Weights of a small transformer language model.
Training: a variant of Adam for these matrices, 9629 steps.
Each number is 500 + 50 x the weight over its row's rms, rounded and kept within 0 to 999. Layers, rows and columns count from 0. Numbers have three digits each. The size before them is the row's rms in percent of the matrix's.

# layer 7 attention query, 128x128, rms 0.0783, rows 0-99, columns 64-127
129:513507480548533450546488466543398394517600536496486597487568564477510537546584482483579497511560412399515531486512539488431527425436408395477475490528508528494485528552586489487485579522525401
111:453490477435492570462533537437570574459478467520488413494454448555487490471478514458462454483459554533465439491541472578590467566520601632578514500533514551412592525458439426603534548483489491
087:508489570537479485588472493506525548494439450411553444541477473524554508415412544574456536445427553532538471543395466463503538548467483485622582488425544468508485443477495487473419433493386643
108:454515439417461631361466536488539552517486458535473516446496554529511484514539511481486427530477516472400466500510492583521525485507600563475474548582454475458543550507487535621566554512522435
182:483579464481560551490565556442522582477466476511491436496405517480473426493515529474453487529472532541501394469585508541579483578583551575510422506552459535394562566439452452563542502496487528
086:471492459565512492493509538574600390536514517483548462580588371470549519560526428513440413484621448443542497599478531526455466486433461487546434521478507544459500529538537459471552494520465504
084:501449499524514514555506400521494445461494470506562431524433532492470560583491509473536496496560439531578467507509470538502524520484473415529439587547474480466464475556501520476426592358491453
091:516439541534492461551531504490550477438572468462496468511527479516501459496567548493515510481496553511449513590487573502475563492524557421463495449492493463563535510452459546502519445582430419
089:481536506539600522518431509418474526450521516572426496468535503476467494487510561406545395488507502563509503422552564486505545467522552451531388437461412496514584505448474606419557458524517497
137:493461541509432421502544419594499459493447509421536479485472469538456522532497462534473566556518476486602552483427493509482434574443483489506624574517525530527401540520424505614485551451548504
143:537452567572528414543448433568441392515452544478486524557544454484523572595496443545589590504554482516552569535445531418438477442490431417409524467423522469601438495534491544437461544481514471
095:557520520547493475626484523489474581461449441496525391538430494474489467372410549524488524484444557574608464541459428415579532599523521507515542484468529505482502490490478529458465401482451625
074:596501493505564398637405562431465474513482420531516499513476515520541487471432554482526537459529487539517425469503546538532537567552511458566545413443487585522489523430479530502517460452519621
080:519479561434469510479560508520443519439526396367393491448565515429452501434523603517469469485514594560445513500494564453445566579517579514566519592462499537530522482605420509498475527472548467
087:434490507455540510520580457510534443555564528462464544542480441477482532496570391505485501559502484566455479608485574591401561527482511462467467498608417487432543567519505491513602566553466451
087:413433441556463530484497541487497546472429505594472581542525415593501411388434462465555475496501468496428514573561520509485558460500532537438592538516457470486485522518493400496528449505483577
082:477477391533592521447495527457454516538561542462465444450517537602476475502507477488593521562594512465411433391495534462492564455493491499427491444402493503463498488583456471524474588519497401
085:493476506545616475572532531436378455520444563484483475551452550501509460476537535544598497533539579487600473533486451476428461430515391494506495588523436425493518503575536568562470623505445521
090:484505500471466606371538419497455488437543485455504518560479439504492514430495582524552478412439479522508564551523540439515515404540475504510384461500461533508437415471635446569428388539464484
080:542527629572437554441449433500481461418426489532461518519511571496507538475509523428553503548493415539484457568434404479405491450496493489564532602488514425546498530519522421459534574440543519
098:523525518489466542529627497439487501570554553524533594492473519420495449452538521573491544435430482491517478464517426437480449538538479641650490565513498479572513515498527577466492434417398515
103:469534534431538457446408484544588436436391395500417550494548466530496427464435507539416480475594568471516576502431493536495493564558507505537569523450544473589482432566451485528522539510513520
090:412424495513611418533498488509462492492496542541566466512489454528386492475553491465528424479520532454576493482559509515509409475480496496426494533509492480528428526515543566470425492526482517
085:434586429558496471557580394491551504484586523428450488567531598487561511507458603471497463469461487397501551519366568492491557470516487519542487526497475503458484518442444580538540571539520481
092:509474512514585417452445533547442534546525542442470552495569484512529525534545492524497507564577470487508490524465462481529541393460558513373514380557439545449554563438472548470429622501591486
084:417469484519520492571441435473480440417495434376378523530523510516476504467458466468525522499529533542453575499385505567459484467479460493428498501576611441445531525520431543450495586514449408
079:469490434459451484557450440451385470383455470405389455455524542523502536423554560523507476422536477487489523482521576358475575470444512506481503484565518589557492496524552552464442446479508426
096:538487460476476413496397568565418532459553507521479446423552517433412453448541537531446429455471523529494512569543487482485496508548623536508514506436614575502434448567526476447460365458514577
076:545503482468434496537564437441535525505519521447587558475478550380463555496469556401433442510458505495511470485484539560536604518462479480503563423473502565420567616409522451513547523466505481
085:414510497475513433510572649508479428500567512500535491594501460492512461427554412563422492443476543502561500554526439460543533522523512514485565560573482457471554469562511546497486475542429537
102:467447502531442545619479557458533440440448501508480445503463558500495489480523452462516520485446527480513454372472443514479487551448464604587574534429448443619566503507511601548447543461458497
082:591491496504428531552494496524530519444431582499388510504555542525459493501495467488486567577491515449464455454490560531546415432515557429482504413471445554527565527390432606434563525469518421
087:480479356435384539424522560470557459624503589555560493440405488500469513495587492519540520504447441492501420599517474525479568451464553449534474507472427486581470462482553448439413522569468541
080:568494397532483565482513454598483533564488536523480525562476561528593517440503607563515449483589454451533485496524582488416506463503443573522483490493443594451433458508472467511521579535435456
088:524464436416552585449475462483474536373519475436518475619537487512419553545474487468486461511438567516494507470503520511489460532524519481561435477617545475466496507492565500472519440486551539
081:500562398538567536513531495386455431545474508590601511521475452554403535449465400420523478533462511587508458539535486509472491469445491378368494556467401488449436522466505487536538497523560438
094:519465537538613483557392469424517490414467499418466415512441468633506522486506552538500488534496514435423539503456550627532456474438500523431529365432490525473556487410462364462423525495540435
085:460467482561571497486547477459483511510501589542541548493492408515541479583483435450463500527501482460546452425554487521469495507478386563584534437465524539610563527596444367527537513523541501
085:501534504514507568534487548449456542417514470513559464519442546515517589544498587476493475545443502548509504525456446483493459607520477498579515538500468440576512522469473523594407551418508588
087:536500414547528447569506484488469495495487439528514543493520463569464545424612507491510477455506528417440471386541515452464453492446516571571544441441568547493496468524605419547501504382582503
095:548529533496468502537505471499496443448547518404482520500420586418445470397531555571478506522529538446517501510472588462505545507555550567449574478520517484397505536495441540421477435414518536
080:386553528466471548486519570487493534594556559391537594435486503517413565584505529579496451526506516574525456487425401513572469440491511512532407575450475550446523452516527515483501490516486480
082:531489497513536587492499507527560453461457542590609509447543432558434460526556532578591483572553427534504480453498479465503454561493480516468521528423551467610470525592450490493433520504532501
088:467442454429446541447601556495520538532515510515413563515529504422532557465500416422481525551405492435541449604447545545440512543570459510502483488487432442560450479490503504579419584530498477
084:414513508475517435607494482536542567443564505530478530540534480537473433473496513577500599471530590550518494517596516570581447474524538524445545536529570493506488521451370463402561390457480574
090:516522555525503372531501524466516514534437589593467586578503535440541499516491533536543505503477522534595532596454466388535419435515462529507466572453449555589534457443540565488534415499569520
092:521548550487430423465657495461518562467454532550515468479434590426527410428465508502534629453523538570493547534464588428451494495533489620495529540541514496494478439508462531538467548446578433
086:477575539568481499631445485536521478443592516508421511484477510468472564527639575576472483527475428473633542545553429429565493491472437506510502452493421576540541475578391460517500412507521449
075:443532495546519521479454489503553523445574386494442563491557499514595515434515506456543562422355536517385516396463445552414484530404540532504491488472502452521488523483534523505419528634511465
081:438490469524492459524527493433490531519450556353486489502552474472410498467512461519486403532520535546540447581528526515529486520510561454574481598540567555523526581538464594579580425523439378
088:542570541527413525480562582579498543520479552475569430491383519544489530532415506500504563514473531460479505468510468540535505524482523491537529442488526556471501426426557425459426530478515541
094:449575503484471512375433445504531521562545454500461523530473551468551541519448535581499533534556482533474584475526511546380464452529443521598419526559468563442440450572447497481536568503549578
084:549624456535511482579525521478510527405522467573473383473478550462532510409514556570472446558493411552511533483510450468456493522478440473498528511435431491449545577516524503409439542483573492
089:429482495474595499519538452460522458444555505519553519431519478387474499471497548514511418546568457509575512566538463488526576400517497474498519488561480429491511537488492507444630470511499402
095:573469576524461526511632566611435528432448455459513475488508436561588520563467444456422455503443417490484417408477485528402490537510426568580504515489463533566497518454613561584489477464536574
091:501522442417540565513462511429548534489533514611490452489503588453478497592426490466547541477436481503546443529527448440442535469460507540611483517572467502614522497585556538445487456492479482
087:545516384423492488518364470417586528507488454509601561490562417395564488438488543450483546517460505492474504496588502427483446518478492573490537505497480448567507481512482427573502564513479474
088:531459499552429598540501477527548495486485521448574505486495418504473558473564539524512585570577434581496552591573541465527503471480489475405472479509528428503524547487468524462568536461487354
083:509448538448494464522518488561559495492519436515524506553460446513416442474511537494532586551589511530548471556591539433379441454507523486535448549457483563512547539585521436557431436514406488
082:543463523410521524546572481526466485434484504552542519458384445490497448421455434528530469434508442448518460516557608459517508553465518517412489521512447591477424496482429467461471461438574406
087:480501544501420568446559568435517519546431616445472384557507517515507571481480516477629524584519504527531500555496495606546411448556503455502496514454415387497445574411476495472430503512507593
083:564588528408599420467450487468511530518451521555520388510376554500418493534506542425551513478503566486481605472394468507501410512530515501595518428544498511479553496484510503546440521416498502
084:480462563526387486453474473540551560538465531461425585501559565559509494555473518402479523530504543535460512454472500437579491472414587576462417494530521470551511482481535478405449579543458529
084:586496450511509423507454493457573550479511535490574480442513528560528485471482405485437535422528472457601461492529512598524495440525478505468504562450581593550421472496535549499570551518516554
143:486447514591503532504436457452430495560452463529511472529495562502596456519418510566527424434530424504456464491449555586491520590530478444440501523502486483452576500509491440497450568506559543
126:467427532443438433499526484535550484534408589418472548565473524454479539567496486506457530569423499446576525555564445495482409451441464534462582590487472525486454456512517546494474423502494487
106:482583465565602553471531585441502528485580580620548529436436519464448413397561539487504487478578518575508560483467429501508524470562547486549455435520471515517536518501497537500610482543478510
113:489429525512463432574471408545565502493477490393563548468524460505499562547436514507453553536456454512601577460454519408491503458427531544458596586481487516452445455552525430474494523450499450
087:521391536531489371552528455584517479468552496434597522521563442523461534504437525510474478444441477489540559498455502426481512513425520502509583538510549617468445429538529490435447440437499537
099:566525555506529453486568561428427473454506529517527472497385603571460469474430520502436497471506557469514444476546411521605517563532483522589520573547502550429494494544478489633392506438554561
111:590483527496447421478587452455469459455542504523371423526560537583520521509555537577433553450546536470427455602449479509429511514479518485548496537432532499586575546466613549479517501487461467
107:444484502440519477507481510549457410473470405440446432506510334518407599515450435507540530507528542462515533470497634489502490571408514538445422477483460476570550509506474559507513478495551513
116:451486469503398466446511536422568480481538525507603496549451573534516441479412526452414526487518335526503443413418438465509585465482491449539543543546452397460493472533450553503502536456581555
113:473567494467546450507534591505581491476515578504532513456538468557392467444541527478433487461519529529530580484495421479541563441525563552436531444442430476428525446554508574521588435462454474
132:549492495497458522457464489472436510528439444574421440534513543545526497459525501429487476521484471446381430447512517536532540593474492502573437489513485459492553536473466508537401547572540489
084:514537436439552537471516468442568509521446490539491520450460587456418481424546485456445555468538474455452526470548450563566458459518513500521477487454463439450531523500534468652549536526485476
178:496472513496497464601483401530511432558522520431530541513480501475562567513418453590479548470526498493574549591439471521463429461470444489523589588476521514485446468537468550496528519470504465
100:511513504489445542474518488485435586416479525566508521408526474590458432480456554507552516499571561517429460534562590551399518495548551460497508529517551515491465470471485495508453437478489625
108:552490561450501453478427543440437588401478498468650477498541549419581491469501624548443509528488458517559480443638493482558502604448574549506463557554487588453484558504454443492498501469500418
103:515463465540513442516527512459388464554522555556480543492449595487456432463516539510524428431489633560573442547504440507485514548504468466499461518502571504448467586584448480587447574613484522
100:521499508580454516489558424501441463465547489458537458612501504458520542556538510466521513578453428549495534524483462476423360482579438480474464476544447500603532499444481425423557492470532521
104:520432413497437484545529478519512591480455530520469484443583470468479498493499532442456511538450563487479532339590561408528548480366539558433523419513507598538533556526512442529490453590467486
103:445499510468563527525447515507564490547480577523451566486444501463415516540471423495530458539500600475519406492554407423596431532495458498606478482477544526392545500470520604537489470492489609
111:574476498512475445449520483455479452481570476561497559432431508515532487542540517553542546467572473463525451546513471493415395444545565575461484434521419509491491553554495514488452431497437437
107:450529410528503498515480500510564617491375577511485487481447508444449495491438576494511476463455534507485464560498481564494511512502544374551438570499576380584494479543473559498483510457504572
098:509569575542457473507461530462605559448468562536620427469516467565422560559537564461386593494379454510564540440562412465593442494532514548486501583533476450468495487500628530511515409487481529
107:568540518501511512551431473498497509552573431467550465412552473426481481523519455497579437503478472493522518532569532513444448454504553478481571552485464485520479430539550528338564454527548536
100:493594473470458514558525406508580456455554455521363538447509579468500533564632442421488578543528533530490518553525513564460425535513503475513504485425517594464499473478526588553508601458488435
099:539496471446492521461395575533505586457431502495518456522459438541483554498507558433516488477444603502510495518523493430579482500466532480602513491485552421487495411504509506504454404589436630
089:501522515509519464488535530368515478487517555602521477489466555488456468492489462513484459476488533491441534491543512460466451476491530503567457533528516540420609464535561532554501479444561575
102:580499492549524489509444509470500478462595473536530485444540498511523520600396440452505529542485443560456472428468480552549664543479451536545624547419502454541525469501504560506526540399478453
114:522490532456473510424457430578496400545492522511601509442647402505553543485462513584529515549481464518470548516533487410456484483570507567527539596501508416498428464519508424379529462500511539
101:469552537456502534516440507551548472527556550529546463425514499454579536483607469426470406500552452543492547438506551454520525546474499513480570524509476546544485415500552427397515506438511540
109:494502505498569583596514536481444463554466506487546549435464522412530490502529480526491429476481577502539496533554456623522417485581514477442525482506479530411473558522460596456519497527478464
092:534515539508595516525423534512502502482581361540570530434386482536485519506603535468552526479508388522534620527550458546556498459510487518400489468507520576545529489497517517489568533459443504
100:394464499501539510476556529568496479484429519476396521513530376465386480470522432500507498544529503551481571527563532547520561482510496550455532419480504446522530510503474501583532419611495465
102:522514525512563494563528460559422469584517450427476521514408487507466526484585438541540418571493632504498514563445530484428414522460478507454577433508471568542520485570432556515500501491521482
113:401453419576421512450494553506430547567396593563514541570535500523613535460482613534583530495460549555484435500426471479506457553468466429440497428579475546573527451468464470503560571494480529
090:532434543505458538606503519575477350481523472541488546493511556548463489408467389510457489517430500478534486421419480441471538540474474542515473558527553658445499551490553543521467530446554547
089:489576468554590546492462543547578471461507466388441506530421412541453486513540441451523536422516568478560501451476451506530456482490517414401492407488475498457509525536493498506512576485571436